{"n_layer": 8, "d_model": 96, "n_head": 2, "n_kv_head": 2, "head_dim": 64, "d_mlp": 384, "vocab_size": 6069, "activation": "tanh_gelu", "norm": "layernorm", "norm_place": "pre", "norm_eps": 1e-05, "positions": "rope", "rope_base": 10000.0, "rope_fraction": 0.5, "qk_norm": false, "attn_scale": 0.125, "bias": "none", "tie_embeddings": true, "parallel_block": true, "init": "uniform", "init_std_qkv": 0.0818, "init_std_o": 0.0177, "init_std_up": 0.0818, "init_std_down": 0.0102, "optimizer": "adam_variant", "lr": 0.00259, "beta1": 0.95, "beta2": 0.99, "weight_decay": 0.033, "lr_head": 0.00693, "grad_clip": 1.0, "warmup_steps": 359, "schedule": "wsd", "decay_fraction": 0.561, "decay_shape": "linear", "final_lr_fraction": 0.0, "batch_tokens": [8192, 16384], "seq_len": 2048, "doc_mask": true, "train_tokens": 152400000, "steps": 13135, "dataset": "wikipedia_en"}
Each number is 128 + 24 x the weight over its row's rms, rounded and kept within 0 to 255. Layers, rows and columns count from 0. Numbers have three digits each. The size before them is the row's rms in percent of the matrix's.

# layer 5 MLP down (transposed), 384x96, rms 0.22, rows 321-383, columns 0-95
091:168149122113172065098116115136129115151123131130099142179143146113147142158096115112125155124101162111131162152130108089131140126117146141098158164140076167152128134130149080160092118109138129113116112098138127114114078136100129136086138132139139138138143162089145096132146117126179126087
086:123156128132156108125146132120124134136106123134111157132104134156112144156148155110142131155106073166137144141104160063113161134126104139136100080165181130064110100147122123121111081125145137086153147151104144135101124117120139116152121116108114124200109115110143101138120141141110163095
083:140084143168136157105158077125157105125134141166111150115121121167100132149107145125124099122125119175174151120146134115132120129132161159131123138115150138154134116152108132131113087113089146097163136145078172152113113135145180103080106113133145120112117116109167082103107120093146093119
098:130130133110142092137063124098153146088105099159147161135139171160157099118160122119134112091137148110119145118137118135126110091105140151124111118117115141131114166129155081128091150180124162157111095113120095094096120140107178154152154151119161111158109129130145116126125145130097181139
112:151099129136107121092157133132101142130121182108158168103131124120112140161126146143131115126117133127137133073084147114135132182122131124113162155130149155085158104095118130130153123127135137107105136167158119130124154100124136093149128140150105088115112053188162119105120142091090123135
082:083139098155124117083115096153135122148146116113155127151123085112175135138155081138169167199123125131121118107124090143149145101123140119142142133171095125157131087123095132144159108099154118118079132125106140142127159118134077135128166132119138134120115111122124126114158107130186109108
079:131078148133152113112182133182100068133125124096143118121113114137132103103144111158126133170145154129101159136121112154155138111141133121125145088146112100163117197135122125135136140137151126126121129106156120110100123151139119130128100117121118163128110054064125106151146112146172124130
070:150151134120111112132144142108129116100159149091194138147133136144111144113165119129138131116142113121065122117127153092150088137158143166128121121113144116098174165142136052102133101137120129110140135146127138092149086120157086105116120166152101124111175140087149133152099142138135132114
110:139127161167142153135134076123166082146089131155138138127147118157107117123124120119126118110128141107100148116151093134138120135141174123132086102141137109113113095112123134123135105104184172124145113197091173095134108094114083156141097119144099165139125123140119151117113154131163134089
136:167106104110104132162130089106145132120143138156143152142149138172153134123110110102119078132131119149171080138140160176122107084110151121160122136081085137084127145144161112145135089105104158109130110101136132109148120130126146119155114113154160114125140128114132080137119142112120101197
075:141080139147107156158089134111126179124121110103142128145126087160154159109145133101110108141114048105150095135142102124143119151149086143160106145125104135138111132116155137152171132158141124153113136107128126143096128129161151109181132126059136122143122122132139111122122095157098149161
090:138147173146131146120148149140083132141134148143092090131094126102115140114141112117122151168113091104157105106157081123084135133102121141104090137113142147122126092155085156163165109138094135161108167128126116168103128084116157147154125110125128137165122128140160097089135174163128110142
089:142132137155138159126108158098136080120124177069108141111152090162119098112155130131147130176153167134145090141102109138147152142116125125133164110127107071127154119138096122166161116131111071135147149161142072142129147119120117126083147129134143114139131099108121132132130158136100140087
107:108123161161128139134101123120128087117134111149156087128152146136117143107141140086115104150145132129152101131127131161119139094095151102166135126152159094193122104130083123145141132132132115165145128137084146140123101125120095128078107142038144145128093120116136165138139169154138139132
097:147125171120143142066155140147101166157134116157123161156114099116115094140111150116141104101143148111128127107135138133143128135139146129109118103141133084148132112107157115186095179107141122153175112142145075123100157131123113146107096103139172157098135099133134141085086137103131097143
075:122129102102122138151119167119092134164102103121121135128136151177122148094162120103107139102147119135085167136115117161131092117105116141082073138127177133125146140152158082135121101113105157143099134140101111115155141136088128107179160120117176128121112130164107134102130167145158154109
098:189111154129124129126122098089112161108100118136143107140154080118144128121120135110108125119167122112160156165119107172064166151102128114177146126171131154078136140147104112124147117133142115148129115122097085142118133105110152183149109152145117113111102107112138104123096156099147145134
102:086101126120155135107093173138122142097145082133154177110103151099115144128148119123112131123151099141122131096146134137145125102149121158104131119130172151116096122135086154085146148084121110136177137120099157164157090133122089102160129136121125147154160157112114099122103144102184106114
089:098106126136084162132148135126167123135132112101132093141106141153094107131110175119152109121130116072135133134109158127118136162171149120106137111117121147157136135120121153140170085145161108115152136140143091116086111125154110096130156110118108133114180134115124104086160120151142213114
086:122102112124155172156137103160140130086048128127134122137202112082178104142140113099136111129130126158120117121092131127106143120154137100130099112129118112115095105107125124161113113145156117143104150120154128152152160101143162127156147133190127137119152133108105129118147070116128124128
098:135111090161141128135126131200131124160128125173157127163125138147092100107102094173149140102129133070094162093127095115137098126108081165142178127135162098119120161116140120099159152116108147116108127083120130138114138149113134085134105149134131117121127119144139144097164151148128114125
104:100135084113134119123144129087133128145154075136102181159099165121154122105108136133136127106119140131154164150137096149108076130118145144155105131091093100097107116116149090142104179125128118134130129124170142136098131168119157133098162119174125151167149138123151133131129086108091116159
095:135127114119149133163147156160119119104160137124143127107125143153120140143104115147131118137121117088114109134114129128121103130160149127154126145124147157181130141170151107122109103104102129133161111124125111145143119141137172110162117079119127122142096051069114137118139108067172061156
092:134126135122106155139103102154144125127117137131144087134171108127101079132154146118104092149111152152110133103121139157119181084083097160122146138142144169134160154133095113151111124117133141101129151114138135159147110099081132157153086153154117139136145087105137065145107128157153103161
066:144108128135134126132150165114156103156091150107121151102170127122109066093155093134169125136122148160153130156093143127165117107124114098083136157154151123150090125125132078130135109183130151151133124159106120136159179129100118116089144114107129127099096138112149103110133160105115123163
091:110137170147132117102117100159104110079161141128109133104131143132107135151147172130126133135147156103128071116138078124162074122157160146128122078143106137182110148120153186108118128163147136140121144104106110127131086114154121101103159128094122103129153145093134147124147158143132134100
105:169111153096139180124117142161132129137133147104106113164098110147096167153102134088095138122136147126152098165121099134128133141123145109142142114142114089071131172101128127177121131154133136157141128134122117166104131088117149126086153128122149134117098091154103171151085127088144095143
094:159113163100151138121090146163137159150107140111152152146121126151100136118122106150140084137120148123136169175129145137110177090090123126165125119138156106063111105143139158131089143108155101137119124103128106133163118145103157109110110160133095156146149104171100100122081121122097115126
112:144130107122144151110135142105108141201138119122113127149117127139173136110111111104105127105109128121130152123142101102162114167138102125112126189123119125165173130137144135165126122126133138119113130135156084138118094171152095119181131105080082148129132101100140081124174130154084125118
105:121157156105149146136147105139137171120131114167127122153110088101117085120120123140199104150122132107102129100148136083152120158143120112138122129156104179150129098132130128144121138151105146077121137092102076132120174146144107142176159079119133146113135127073132126134140147107115121151
079:137136155151136157103107131138196131157158107074115109123135129116109090129166151142129147098144188104092138127151135092112132117161147138081128091082112159145130128144113135138115124151149104132129144112146102142079115138087105122126183118157144114129157171122095113105139108140102127134
069:135152097140116138125132137139126116166156115138117145104078161112112136106096127125132097104075103128145122116145130101124144158165108126151152120106104186139135131092093164145117208099094149103150126133162136140130113150144161134136122084086124124101113120108174109159092135126129156122
093:101133134143141139111147126163169126100148126115120141150056102094135112136170149109131146134121144107122117107111094145111122156110188155090126091121170155108134105097120186154108109157150128084145111129116110144147137116110119148112152134138153180103114107127084157105102147108154127133
110:159090149138125134157120105166162177128087105126139163152163118165079135160091109137164125120126117128142119109141137103102120115097152121126137105111125130092147136122155106115111131122126155108150094142106125092124126112131146148120164113202131063114161153145131078126158122119107148117
078:156104133115107146112142112126111130142113112142173166142175098106180149137120137139161182143156139130060145128123093145095115139090128142145140126152102147143159098108115125114050114122164107108115137146112100130103097140136104103123124144154141109099099155114159119149139128158153122109
088:114098088132124172130110173140178144114132128084146157117115159125122121103135089107102119108129149148094151143114180128107100105100087120082148164076105140113145133109092120135172130098130110165105140152141136104128127105132151094123150121113145147134159145192133155133136135120131157125
079:121151124132095102110147148118096114104110116146118140200098148114117144145158128165070092115100084160142138133123092181137145100113122144121143121135145158129077127091117137154118122181100158126144140140125137138138102131091110175166135150137120091123100111113121121114149146159163126137
083:107145127138099113152165100135095115128186095145122135108115173101138121122149160150133141124141116115121160081127157129130126103150125153124111083129148124183094163107136143128082138117121177115097105153104126109139092151082113141139149145093123099145112159143102101107134184150158134116
100:091118124146156111182111127129108144115167128130128108164103172146069142148126150165117119130117100055143110153147112129178094120127140149122112167150090165122146097144131142132132117116142104115115110125076156105098141151154111100133138126088091138184139122134134114123111133140146116116
106:185113150146143132134086148101155124148127157127170085102139124088142118107162165112127131097082149132101118129131107112146119125107125153154133110135134165140139160129103137163143117137129106105154140107129130186119093109096130106133128169057115170118134141108119128124092122122075157140
119:111172141114143098139114145134157125133142101137095140102116146138149131072094172155175121148140126107136116146117100105134106112155103150168111160149138116085132150151087124108134173125100139115119130106116136142135113146112084136136053145164118115092172161132123119083116149161127142135
170:159127160111169080158123130151180154165086093136137103132100130103128132146126118126127107103123117145157102131155162106108148166109164142118120137132123097075079088100140131123116114103113136145178140145132099145138164133109142144169142118175115093136137130142079110111139144102136100120
102:079087103127125130120084127137130149125098088107123127164155134124113135149121057156099094123086118167120112143110113118154085117177134114118114136127164155111087162123156150141119128119114088142140151133165163132123127132122090162172115159118136151149115173118128145159152123104146124134
103:127141103130090166115116125132057131118172119146156136120112150114107120111097118164078141131112099145162139120125156116142136163170102123169118118128127102156120087139113155133161105149151112113170156114131137169121176163146082112155097115102121120121127146086109151103110126101139095132
095:097133102128166126153143143149098103132114127138116129151082126104144139150132125108156103118127094140076129098083142154121152142128178171136099130165115152103106107104142103115121127092171108157153102144148080125121120158142108134099144171095169173109125166150129115110110110116129133173
109:117111161136112144117110106148123158132111129136150149075177138129085153180183149094145143138124149098147099104129136150156131107087174105115129111172142171139156126144077133103127129149155129133108146126106144149109126102146102135107131107072117126124167139124126127079111132103107093125
076:139145144102091103135102128124105150124143081136117149143110143131164179094147125174138127109107107127083142121147168121129119139160124108147142109101086112067121140134109121182167146152082130141155166070107126121112099098116120112146121142124129138153109158182100130127115157135138127132
089:180138127110174100129171142139113171121142113119112099106100148139140152144148130106121147100149113160146117105100174141107154131098161114115100113121123123089091131139157109136170106131092139146119106182187103093109115099105163132117133141148113158092102119110115136112176115121114135150
083:108127141123122112095181144145122090146110112134142141099091090127157144167119123151128158160157126155134078110087160099129115115090150088151118135168121102098128125152123149160120127120117136139131149165087148165100144126148151143079150088104105140096099100158161103134122157129123149135
130:123143128116133121092154127115141124146106109135116147112118111151189125135125084134133128083146118152117128134125111136155119165165172143123060101143118122109123095088158118149142122151143121174144132112107128158160093144081122115138132152161120166137085125121120118087143171084161107085
103:147126124140118121135131113087120124155095136112174127149146130122124114088148103165139104155134124157121073121126147132173132117099133086124142106132111134113137153172138085131129112115130142082096167107130126098137180170117073128119145098121122085153139130114134163169165125099178112153
089:122122099153151097127141166156151145138119169113172127076178120144110119119149158100107179119129135113156128173160145138121126095125141118131140116100158142198094127140097115126121123106119102117115131123114134125132110136118161109104145158141121152111120098058094068132151127111136128128
087:157130105122130152108176170062079130122149112118128097109124132142142122152182140131146095148104075145148130165128099135121098113101110086151128160133109133102144118147145112136135127102127139106135148154155115159118139159115137125158136097077122168119104149145117079134120102166165141118
100:108116130134141117102163160093115173123116088163177134116148163063104151108151107109138110113115136179114164136140142120121138144151104110086108104125107087085150133096085102133174160139070103135120163112130122135129132147115124140149131118161132121141136143129139145126102165147113144152
106:135100138130094173123092128129131144145129181141166109131117096117092130149129123122128167167155109134117122109101148153147131123127139114155121126132181112140128076127086190153112109114105101146174126142105100174141124090147074159133124122095111149084131111121122140103109144130159105142
075:108114127122129117161125121171118129123141108110161097173135111084095125138152156181111103153175155120136095108125103137132110150125113172102113103110140162163138113148105122150109113146109132101127105121137109127153078115075122155148145134164133114125168114066126112134123121186160147121
085:116166175097148121114120152124156133156120133097172127183117186097135130113148103141137117149138128151110135094081104118145116108102120126080121095116140108139128145102175111170160129148132106085158111103132087110160140126111140118103153114112123138123129133096134110133130163194127129097
104:183167128149110102129148139134158098151117147071077114114117120121181128160120166108176130124089129114121159142134102139127108125141125142084111170144132117147121112072099100134116134124156155132110083160139119107149132108141119092116161133109129135138120155165132148109168121140083138117
109:107105112157163133122126176115141118090137167079143137145149144149107158120136078100170137135089118158147115113147119122195086112112137146096122137114125143135128134125131137114157135110097133093113141130134148095090122127146137126095123120084094129157159154149116181184117091136133111129
111:141142158162142120166129109156124138129135101128089123131150131089118155126132166175127123149131151119113147089148106103130127128114170118080110118155125150134195105107121123135089143149108127156122113112121078168102085092137141094143137132121174081140117066128131140121163133119099120146
089:180115203157126080095160119118141146102112126092140139105102124152089141123115156084112113135117125129163130135130128114109151113139155133132115104174148082115115101126107153144114117143179105108150162167122117086157149140137127136128139146113107135127140077112149085125134147115153093151
117:131086121119110204159115100169137101112149148139123163108115120167085141105163129112134105123135077091146108147111092156099161079091126188167136130149152151121116107127121150137118138123112116115144148115127123176115147133138108145117134115117165111115081126146122155131141146115124124097
088:118130090151143119174082130157125102117117183161153105114119126108108148119104166106109123132142102121147156172152124141154120146104130167105127144148084127202145079091109144123121159118088123126113122101168086136128158122142150124126131127093143106150128108101116150088132116151144150135
# layer 5 MLP up, 384x96, rms 0.222, rows 322-383, columns 0-95
095:130136137133173111113085101147152117144120121128106072105119118138150134098141152159188109085138128117143095147137110146146129116147082087108108158142133134111145170145136170127140179140151144128113076118107086102111146131096099128157103143145137088165120165136162121144132127116096121107
095:120148123091098137119101116150126154145146185132123117135188119126150169090097111122145095121116112083139092116151091157169142145133124134141118116111113117120107119101157176156133141143158123135126159107144103116164175106129114147151090089104112133142149137153165121097144099156076121115
101:088136144123126101099151150092130115147101124116124153126119108105098142126115090156139188151091143163111124164117153120134093095126111116175124131114126141121122149113120130156129122090074144151106127140159153139122147090126141106064117121131141165105070168165159111114120101157138143118
102:121133142096170108118132117110140100134138097087086163110152174127119102142137101159092130117117149150105158113151097136134086115093111132155176128152141148091127146126127122123110185145102105151149142119183157091136130109143107105147110143145167073149126116172155145124117115145113151136
094:117075148117116129096171123128130117146145152134141127085099112157152137105131122145171097115123109111089132163124159140104129114146134134127129129117089149112184169123121096132133128101128125134177098146160110168084116111098125115112098124107162140103111141158105176073141117104142079134
096:115138131132070082083161100146094090124143106096110162122111100144140171144159174145125163114114124166099123149136147129108136106158130121153095111096147086130148158133114112124127115100134151108140106150109105082139129160138153098148115120148162134137099121144107110110098072142130147154
087:074124108123116093124157149135122151122116112184119125119131085126090177125093139109093098117125158117155117129135117173177128092127135090177135130099147155121174139113090170161152120104130143159115106125142155122096168124131143136089125095129132136169140146121092128123136122121103128100
112:122105117132088125125144159137111127144112124127122142166119137115113177079085122113129145093182130131119148146139127167108104156129102132156121178109173128106110093154163125154134117085184130112130141101152144081125143105098121140145091117127112131160118174147128091114089105149116113103
110:082124126126120097072131121141116107096089093127116126119089161089116156130127127154149159127128152151115144181162136072129116133109099086135138195162131122124134120096163123113111122089122152163146121118167110159115149133148134122136109135135167159147131108159158091122103103131125144112
086:125113151098142096108177126149108104126149116193111134105139137108116147128119166142106148145130160125087122124132175150104075141083118134105127128157159154116177161121094100077092115107106168122148096113116129131154120125138145125113113142132139179124143152141175157129099146118113119118
095:116142123080090112148170100142172107115131149156087141111119119140156123131103118105090079117119101160161156150130136124123149167150132123111099164098127119121152129146108143127106118122150133154155100133145109129127131092172166152090117098146120076145105140150106135127150066155139122086
100:148126126113124116113095134116105112096147156112141067145114123162129149144097104100134113136134134149122130147178134125123191106145110084120101151117178109108177151116078124111084151129108124141075140147125142133114154151123132107118120121185147084085135121145126123176131121141117134156
116:106119104174124128155100074125103131085136143149145104080137142172114132112138147138114111098126093154148142126126135163149059120128152102119143131121153091135170122119106147091118126140138145178112140110130129151123105153154119101060099139129086144146091153133134136157142134141107132102
093:095132098134103118131103126124152109110138101108117127108125106146118147108121161166148172119102112127148113152131113147122110122125179106098143181116126131127166173113103134077109123091123140163134138152092136095147137145185113094138096067121136151169135132145100144153130087150104159146
088:124125115155123122137128126099127136110138102123158087081137085084119120135117156156128099118073149114115133125121116152065136092104146104161175142148145098123104144115138194109101132141123138114126144116138128092190135154178126118147100128156107166117152123128144118115096092136113135145
100:126119111164119121125100169117128197122081129111076145126150133106079125101118141109077113120110129115118102129133134120146144089127152120177155155133081144123132126106119159072117131105133154120150152158149135084150133128161142133075123108160125132171137142141149122115125151149109151162
108:121111101132110132151137129103105096153112111116149116106116077128154145096101155155151097083121114151113170133137121151117123133091096111104137125117111103109152127165150092133140148095145153162151116144081077177121145166149121119131124106172151166118159138145130100080120094151135112158
095:109097138138101140141122121110120119104080123155157134153150098119124113101159119133096113142118088146093105154128159165103104173106159101121096129128107118083116123098189127133142114093186155162151152151101090151121121174114097126131132118135127180113128175143150119119111134146125121125
088:113097145132124136120087135140089144153087167168123142085144108204139127109120133176102128103125114123130165158165104138112106162125107140150136147154118134108128108152138118116126112143105116144158163147193107136149143163091128145124100097110146115096095124149132110115095137119128085155
102:118163127094096153079138131130119146135068128112126104134089089108120153135121150150114148081092118154086156148156157133156123126146125117168108119136097144111173126120163136125103117127127153139107159116145146128167145108129119140107124096130115093158155170142148121113069134180132135160
099:153141092132132133089120136153115107154119163118114094117125117139136123108131143129116103104092121176127111166094157157157119119189168135093174132110117137098179102132147172152182148153154148119115108086111109108122121103108141124154103129173091142138125116151129121122119134122092114088
114:130069087132128130115128124176098168088150126148088141093115123124099130158081152147119137100126117133114119130206129157140111141090142123102143126087083148124173162156129132135090122088097115097154147143118129118107142128171124099139101128138105135132123133153112125144129102111150104136
097:113152117151103134079137141143136138113094137135101130082134096102084188094118113136118115157114105126156129165135146139151124129107164144123115123117108161107132114091069104122129157082148145156104173108130110103105129156139126145145098154131169113117142115139105099123156175164092111148
067:164125136146093112154089104115100149113126088142108137105104096142167159131148130100117131104118099146134117082182127102138114149097152161156103129111082089119144110122102129125145153117138085112106157109110132095137103099159143164146152158184124141129140142109104112151136106140156080123
101:147129072111138105144119090132120112165131131136134135117132167118148109109091136134157117086113081159130123123128155158114090181110150130094141142151160096118141128151113125147143128058148138111142092131157104114104118101123120105164117108170101116173158136143156145104098090133115166137
102:130121130101080125125150129135136097137159132083137118153157115160140124107101114171134095109128122153130151154109103155100117096161121106140147167136136093103102172114125149151116128076156116123191099081179111123095152147111121100091127130141112099143137162142145150119112118169110105140
096:117117139134151111152146137157136155113103115135131112069142132176138130136099112131129137106130121095124156101146081132122108093103121116137111089092154097116119128134115160120121157172130189140161109169104104108103120151171131152153096122133135152154132136153154108102094056128126112097
102:151158106091144122123138111146148128118127133141081123143116144152134139107116147124113137091106153146087153147152172083095092109121176111092169121101141117107176138146140124133137084122109146135144111141136096121144144117147104071086120116164104135110130189136155118140093137150091159136
113:093174094102114114104161103113116106086139088117102129112090093136164142124154108095141078092138137164131119136153128115121079110091132118139137145142132096123122160139150131126119145129154162139149102122120126166165133132132151124127121092170178103126138148163138086140117101077138153152
085:150110159135130160097126075099105151091119156176123128164135110139121145137152122095142117133137115096167144165118113142154100155115127122134130132134110111122102112081124124124085137082187134171098137175104105118151123148133146150165118078141110145073144138128136086125118134146116130111
076:126142141128097114118098128087118151122123114113113150102135120110127161115167112108151147125085102148105087135124130111154123118121138128102110121145137132127107162091159133129132072139136152144158112146139117088150113118126080135087150117250138116159136149128132136153153138150111143130
104:113099138104137098106129079104106164108131134123114077111134153114143106093127164106102130092125140123146156160137135156122100087133098106113193118143129142115132123122114109166137178132113111127152126140126151061125137124112163160109135144144107127105120127156127179104084090138138160100
100:107154146096102128103146097137152113158142164110127122100150133130094131112160151140143150139128126091123119149110154147143126119120119084123095116169157068117187129111134156081110165119136149161140147147113145144140132130158129081105097139102104114165144137169146117076103138160117114165
085:083143123163131110077146125114128112123140130121131163129100111139130160073137135128122136135125102168085134179115180116106102110137143134110117144073123183127144149138113110104083106125126137127163106146153102094137155105117093158094127151143150132068107101160116146147104128146121139132
093:120082127118155148087093173166116144105157127118115116123163115131102110096112140186108105107138131159135115165147161174150161083111122119109138119096117114121134139121118107072101131138139114149140135145143158116151111092139140127148113079144144130100133104133096138132084111128095161178
084:156107097124126111150138159147127158197111114114110159119114098096091136148126150152133173119107094102111104129110111128169127111158130131135085186151135096092145122105143141143137099155130145147111110179126106096097165127124106108126139137153139161089075133132118146098138094122117150110
096:159139132181086198159122138130151111133076141163137131136104163142123119148084114126100153101107118110126142125140116163108114152119137115121170155131105104109127145166109160118163112078125134147114147115153103111121104156160104134154128107160145114126072173139138110133116126138096110103
102:109138103110097148099112108135116126114126161171126102116120080109143164094104091117148139139143148206155116145154132147133140119104161115120100124151162118104116130114110103137107178132132129105133122074143151148122176133126139117147072088130154124145144109145101135129094156137103145175
099:090116164089124139118169139152131148138084128102104153125131104119140135126093106150122124117109069158090141161145138101153091148111126132152094152102089095132119155115101177082122122108138129133144143140123164146176142132122107145078110137120142161107116168170130130125115088158138128144
111:094148112101086130131137080132128145084102120127088139120165160143120156116142155147137152113115103140133138128173144187134119165149126074108104107124136130114130107107138162113090164095138101163123098156158130116103151148084073160123094117152096139158137123150143101112112128142135122132
112:126105087154121119145146130132147147111133141075097113120114106150142171099108131131134167124138126116128138145151129129161128157094150089130106114126083075110133108119132158127148135103168146122156135129100129115150177211129142136113115127103128139168097170173101150124135085114099115144
113:126123118129097096128104131078078120102117134127136197086137118107131126145163160128123098139094125130074119165150145129154138121123130103104156150113129105102157159129154120074112097077136158107103151151142129127153152128181156152132124140119153112134106153146113122144122164143102105155
106:134138075144091153145127123087111137110112137076092155103101102134125150131090115146129127078137130148138150117131141099115095179156149148140134169102127099114131159139121139141155103112145085141133130142155117121124199111120107141172096127148127137077108146140104144107131089141120170123
095:127110130119163135098100063141092090113132139163095118110113142149158136154146122160133084128132107154170160124156160126118136103110119078131121132133107122127143127077123083131114158159145166119141126132125113125109138149081152161169123117150124124082116132156106119123088099141111157173
101:119150114183103099131154119127074128107132131125139145082144151147125157105140146157115123100123088173135136129137150121116063122126117105162077134115131093117126142147129162112140068112112120159107146120137130168139138141153127118132074119121119136139109171155135131173118097149118155079
078:120103110151118157129147138131173142122132194092133110104148114096080128155111162104117146141140139094197106106135132141128133112119107133108139152168170126126135119112152123085077087132148120114105073180150112149144166122140134148114150111156133113114160101124146115136116116124110116152
091:147107089162112104168113087134142128122106129155111103136156153146097113125099123162142102119090139128164151157136107138127174133132115088102106144141103114084147153116150173099152138091157129113146123137107181103105142177119094111077130183128107110137112107150149121121108144119119112116
083:184128113200141081162081138154114180124138146142086117144156154143143127085173127129103097098100092098160154140128104156168111128104131156112099150152129144110114137140130117109114124142130112095133104094099141127142142131098141106136124169137152098129128153146121114144101132101123116111
117:132144072124146107066118116153148095135112106121086142122094123180133146112121153136104094123134141134122127160185146121143129153143139121114096106121141125093159134146132141129121114112162160127130158191143144101162169107143121129102090100123127155121174129148119106126102160123099122177
105:112088139135136147157150152109098145154105137134114080068105119128178158137159116116111127118107095126141148140159137168161117135077142090132146117152114101111129136104121112137121192131154154130149107110105099145095109112154116135108113121133107104196146146149154110093135141148124100105
087:091151141126112145176143113108124082122109113144115146133120096109106116158162140112131108101073128156118135140120085097111139137122121133153113138142143127095150139140143097121147139151118181123121137095064089128118143131168100149145083155176136123106142161147134113103137092168121180145
084:146136121105119131086133100119126132125115149103080189098123112099111143126106111118123175117136129150114151143146201137138111142082172126099139155119099133107119162165105109166130107117125131116137093117176126142145173113120132124083092110116149141139135171130142125131151089142115109171
094:135117115101107114123116157110103134120076158149101144144079112142129175143080126146162144082098097166146125141155151131137115108129170148108133133093109100120201126126109102122137098131117126194118111138160147097077156123111115127113112130138117120119114144143159108117115153162129147139
104:183133112147130139112143150115132166097139142110105168114103108132137136103118084198124162098130151168105163165177134121143129115118118114158128118112120093114164153148104113143108106087092143118105076105132110142128147151115148111155124148146129120086123184140108106118126108122094117125
078:180094116114132155126169129102108110137067091150139100099158122183103157106119147105160111139128091126144154118132115142127126119124133145133152132113125112121175112096099138102137143125166162162111146127121191156113179121138123120083148120150103133128145146130113140103125117131093074134
099:155156129124130113131115145142132094105098100104093159118138158148108140138115192150102127079134122163119092115120144164153108136142142128104140151149135106113155092107164131132179135076127149140149104139134098142151113118119124129145075124187153148127097159140110100077111125161127143140
105:100091069128098124145133116112106123135110139163079117084118135124159158086163177095120122129116091120168121139182116156172114131117148154161098121100153124101118151119121143119141143118141146140110149086136115115104130102150169136153128159120115132158148162147165158109128116138129159102
109:138105136111092164138130149100090099107125139157125117146105122161126150113134153126102107127150101084124176148150114120118146138171143124094148162161142084104135181133119132104121122104121121116085200131127118132126121096129137083147131091148146111142120151150171080133131122125108117075
100:131084103099117116078128130104120110106093143164080122101091130126130115138109100161158103102122092134093159172165142148140104165171141122148129110112087109117122155154115158112132158139159111120156149146166143117091147130114133165149096126105099122119100142154105129101152087140155130141
089:106159090127141141156150084136131120126093122153110133104143114144121166170115105144156134118130101174110203135158098122157125120089109106115146146152145121113107145128151149093109107109141170156096161175155104121131112133109147120118146103161123123109115110127120080137090128135114184108
114:125108108118112114136131143139136141104119127124089138135100137118152139148077123156096098058135131161110098152186175115120092152139187096156170128126099125100163144153141117093129141142110117162110109133164160161124152114107164114161093134147122128123105129151130143130094094129137143133
089:146094115140129112090176149114102148136101124132099136122150094136119102117133106086161138116144131120120089094148111179152123115138137086153126188118153157106121129171144090128083112126135133156151151195119141115131111131170143078117143128163142121147119123131120102142117122147076143150